{"num_hidden_layers": 10, "hidden_size": 64, "num_attention_heads": 2, "num_key_value_heads": 2, "head_dim": 32, "intermediate_size": 256, "vocab_size": 1024, "hidden_act": "tanh_gelu", "norm": "layernorm", "norm_place": "pre", "norm_eps": 1e-06, "positions": "learned", "qk_norm": false, "attn_scale": 0.177, "bias": "all", "tie_word_embeddings": true, "parallel_block": false, "init": "trunc", "init_std_qkv": 0.051, "init_std_o": 0.0114, "init_std_up": 0.051, "init_std_down": 0.0057, "optimizer": "soap_variant", "learning_rate": 0.00727, "beta1": 0.95, "beta2": 0.95, "weight_decay": 0.089, "lr_head": 0.0135, "max_grad_norm": 0.5, "warmup_steps": 200, "schedule": "wsd", "decay_fraction": 1.0, "decay_shape": "linear", "final_lr_fraction": 0.05, "batch_tokens": 32768, "max_seq_len": 1024, "doc_mask": true, "train_tokens": 100800000, "max_steps": 3077, "dataset": "wikipedia_en"}
Each number is 128 + 24 x the weight over the matrix's rms, rounded and kept within 0 to 255. Layers, rows and columns count from 0. Numbers have three digits each.

# layer 6 MLP down, 64x256, rms 0.164, rows 0-63, columns 0-63
098089094055128166153143145149153165152162207118152129108126146103092145125126115140152141138118077117167117100104081133160162094107138136110103133102126173125120107159195163131153120089074114
111108113152143139130125082120191128124147084137122169156157132089126145130173117103118102124125137116134127127137121150114147109094156102099140158152102122105099120094141159114114123104135145
158117106133118141127151090149110118126159152123159142123106169157091123121150137182136100089131104154103119144154096126134126130065122130135139129122128139132159118134159118134135120083169165
141088153100118153142152080113130126141108118120164136186125105149156160142144107101086125093137153159142132127100106115148154096161115112106151100122133147122172107132131122120162128122142162
126123131117148142145135079108160151109163128114132124115111149168150123125089128165105163141125163112097135121114100210124115125117114158109112145125130104133143112144131099167138144107166103
140143139159137109185096106090124112123099121130149121118143119126153118162126099144083102161118120138160143112123116110158151126119136128156118113088146129146134101152110138125119092138184098
123153159169153137146167165109106134100141149127130119157142147161123129137142152111079111130152078125161097072105126105125178210118148102146174104118137134147123138145143166125137149098104114
143131101117113131129161165131143105101135122123104109141131113135132115141151117148126125172128135119070133153142090148120101140125130148082164118139130080121149135122146144103142121125145107
136183118183142110142133126105107117148154138141133189121115107133131109106112126153108151102101135118133198145167099103123087120165118110142126104095144103116113094084082120129141109114126177
126156125180147139110078113137163113185125133109129116126136130115099116132145131091117127136107150139161191090153107113129091128140111141167112114109099134145122137102139155133128081123095152
141109132181157139159109091129139156130129145145120130122150115075113142152139160108171095150136103157144100111113109132103109112092169097140098132144129145121130092090169088103122142070156129
157142106116142158156135111143141125146126145165150142111109121171099149110149152134126132097112137105168158112128110120140123134119091101102109146117157145174164146090102124180103138122104138
122128106155124118115098149139047132120125153139121135138142115099136117124128170116170090159133102110116161104156114150107164150158123166077139155127133107147129155130095152096108118129127139
119081139148159102130145141107085091146178132140162088144168106113096127144134149157144124141134116109144128154131124127111128164139125085128115048139134146147122100144151129157132126114094110
139109147127171160118118097140149157121164094113164101119127141142133102125115137112125139091151121121131134141080146123104119162137129062102143121138131144069116146134156108154124139102141121
144088114114179148132135118116146125157109162107142143128168143143110147155119166141122129122113114141088110148119118129146109118151129100113117148145107162107102103144130080151123142166172102
179131138118131157149136144121097138127173128129136141146103127142136144123148146142178144109145111133131161164110126154119123121133117139144157124112099127116177129098117156052104125172147136
156112143123141107098174145099114148149094148143136109154113142137125136116165130111094127150128118112136150151116133109135139094111143130133076142119124163107101109098147129185140145113116112
127129161129123098126136156119137160115127153138148126130155174139095141167157142182098085153132145102173156163100125114134139147119132167112127120129109096092171107136107112131087121148115068
137139182124124151101159124143132077118144116129128116105126126122143122121171145139124164104096100122096098132129142139127164171106142124165141108131107136143091086149143132122125109118130132
127146160152086111127172124160149126125146156097125179175185113116151137123148146116139116101105137107118153175126127124109121138115120121140171131135121105115097136088163131120192156146130136
104118119135192149130115103130132121174147129128134126089152171137118105138135096162130119126128109148132128151138115102165139146109112127158113121128117132146159141117126116122102101103145165
136156124163152136140145141159108156126115151156177130113160152145122146161112075140120157131129136143139143163136115091147144126132152113128118123123105158110126146123137145130136088112133149
136101096128155149140147098069145148140114151151180120131131124119147113164135100109117102095107142128111123126101081090109197125113148099127099140152138117122135158113123114164127155078154134
101118108108137114136137151167099134115092105127153109095090130111099108131101155100139123105109130132147137126184110157087110089145130134114119124137135155144141159129074120122117157128127108
125126124132138123142119143120133141158126133100132139126178160117110130180140134091136099098143100138098077101117131103111094116126128127153144110193103095152141130127141081090139121100127140
118173134143140140147096137151104114157121087159103167162137138131127167104114155103098097157126145121156150147165077080110167148105146092082116142123093118143142148149140124136128114122152182
133138160079141121169157156120106125068115158154097132119147136142113103112095092161151081117132094118152077163074089129133144140176180134154124133108118133104112101145141130150126154112134133
131119110114111138125151113127142140151101143150168118109113100119112148125118116129119165128124104149110119148108097103134149089100114107137156121142163134135129091148129129108122118098143077
165166105150146130127114175113113161111109127198144134059125124125138154121102120115125134132127118145135124137148089071151148097118140117132120126124157105129109124077134123101109096133127138
166160104144100209130119141143123149183161115140135176125170145128170118124167131114148090133108113136126138170142102143114088144165126150147152143125146093135120157131151149092123167125160136
100151115103140110129131133145128124145137130137137161107122127155095135134147112131159105123112132132117136119148088090115116106137124129101140171113119146142098134124123174091149134129126120
116153110092124144133158112144163141190136145126117140115160136089096102096108139135145129131104136128151148166154123103122144145144125165115151129086130141098106124166122173147108146159130078
117125133136167109120125153088164102146119123133100148156133121119113126123110110137114146097152116088099182097153138138133105146166145157153117145127161126134087137157110184108074116120157140
158101093078108124102105153105068126111128116154146162080113148129117116166143096139090100121112149127145145154132132164134167143126124195137108140158157107136131157153146109141129167166129115
129127123114164127146164117128136129126129148120153116131108112105115137142102130160112138175130104119140136152159126120097150110111176117107094148147103131112135086149158100106135139131114091
136128113133108117115122140154130169139139186138157101141166105124132154134111168118104123132157175118118167134197127132120142144126149119142128120171125121134147114108109126115092118155112096
098132143082110112144073110165141101163150138132126143130122109100113123098110096122122130128170153117157116120098102102125118092128136144070097092089101129130142098093120146089118110141097150
084136135146135112155084147152155117108157116106136107133106143113144133096076074114136134103120172141145159094134089175175146088118118131104131101091140138164164131148172145095118098091148134
152092104111109099150142144133119120114127175132144113154109148139101131083179149122111160119137138132108116105071114149169126128106113136133096159143144078121090099122105127165083157134200095
122117145148081154105087122156129131135136106112157122104110165106155128124139161162175128151126130146147149102140103169138126097116162157115128144151105146124112145090129130152125093145115137
139118127140134112111117094108085112104146101117121120109146158125136114111138128116111104121148179141124157122102074156144106154100126122129103128162121120121158126139154144136119112153146181
118102104187093106159121202120110134146128102142143108139136128130099123108137118086126135167156109157141113076129104140151089098130123099145157146120151119158150118185131136110109114129069097
147100104159128160135120106120130141169140134155160127140099122128118117128136141109116134138144115121131171163157107147144146141141122122142116117148122111140125129049130104123130155156156188
124102139082136132169103138155104137125105181077145101107122156108142090163187127128171104146076153126108157103142064157123134146130139163072121172158089171169116116114116133093152131125122128
101092111099136154115153190149079117124123133119117135121136115122162140112100081148153129126127114096121149159097146169137165160157132168110136127109115109135171120184101130095127109169126126
107128130148189102152172149082128139114095163134140133120162149117120129151092083136089141081143096115142119156116136140144128163116130166182133147133135182101140127170116143122111162144126117
146152121070127149099120122117094129118154109149122117136087127097102144127157133121103106094134095158134169104156108113137131138096126117120143128106123153144132123132135152177092124106110138
159150147122122164163136097129108092129107125117144129149151140094129135126082118137119124155123100115119112116112131154154161094148117171186110147131146071101117114092130138120096079089115122
087079137132151101126126093109144106077165116127176141170113117155122132104129126165151189125120115122100118094116123137115164154106105065097133152131131158130153147130155143138167123167128153
115078113121199159144093150124090092144135090125142162094166188173113142133125081107137165130115165112146136161139140132156140117118100127183152164146140093138156123107139132120105137102158133
167122062077132123139129081140089144140148091107121149128172089129122110166139073116132136078135130156143136171124122160114105161105123136145108159115117135155108140138148131140159157137125130
111098131143196150163128155136147120158171129104108127114127170115110132136082124120104081137076125114133155127134096169105106143103141112088144167142132200105128139120148126128179107116157132
145178130145105131101130098118140148162117113151107163163147147124161137139131124072151147116122170130098149142127100098131127142137128139159104105160084112133095115095113118115150114118142117
155146110149112142139108132169132131132165119096146145111164157154125106110124130185078167102092127121141143084126128104145148113103130114080164131133121136129140087143116132123077081169160105
155124138117124127136164110103099123110113143156158143122126111137105117101145131123124162163147092109124150148110113146116141105129175112172145112101131091134134119073114139081102147140144135
146130117124104134135134153134126102138130104122134152162098073135125123116163116098140106156114142137132123131121140125085123171154099113152146154129162066151136102124145097134133165148159084
109135129128110156118147139140121135100102137133158157118134163139124145152186101188171141160135099158073091115102095160123134190178132102116136125121121117121125120133152132140159151082174091
114123122165160113109163130150162156175157161111145158132123124110102111109107154117140131158132124138091113152120079084143135097142131142137163141149105069122111135136093121113121115093097161
155157146194109108108071136132195115177127127102148109165112168085098130121124136092142138157127137139100152125126095134105113138129146195133101126114120150192139160166102118036133111113097165
145106129194143156144089095116109144141132145140144119121121124137094143146114147111145126143133107141147147120143109132145117134111112098120075139113130124148114146081119119096117139103134115
137102121184143133134117108157131125139081147120166141134137121121125092110108130112107148079105096100105124175095098076108129132136111121140131140136101143138105125140097092141122106126157149
149099116137134135161127161134154146131161124105160097114150132125097140125117107127115120141125147133132131130162110127150127078158146136137084122108123152136096101172099102114139128116134092
149123112126114150096144098140116137126146123142125149114121140111139147125134100137111117101154152103110148142168142129110130162187094136106127104164115115137139117087124154096132144154142105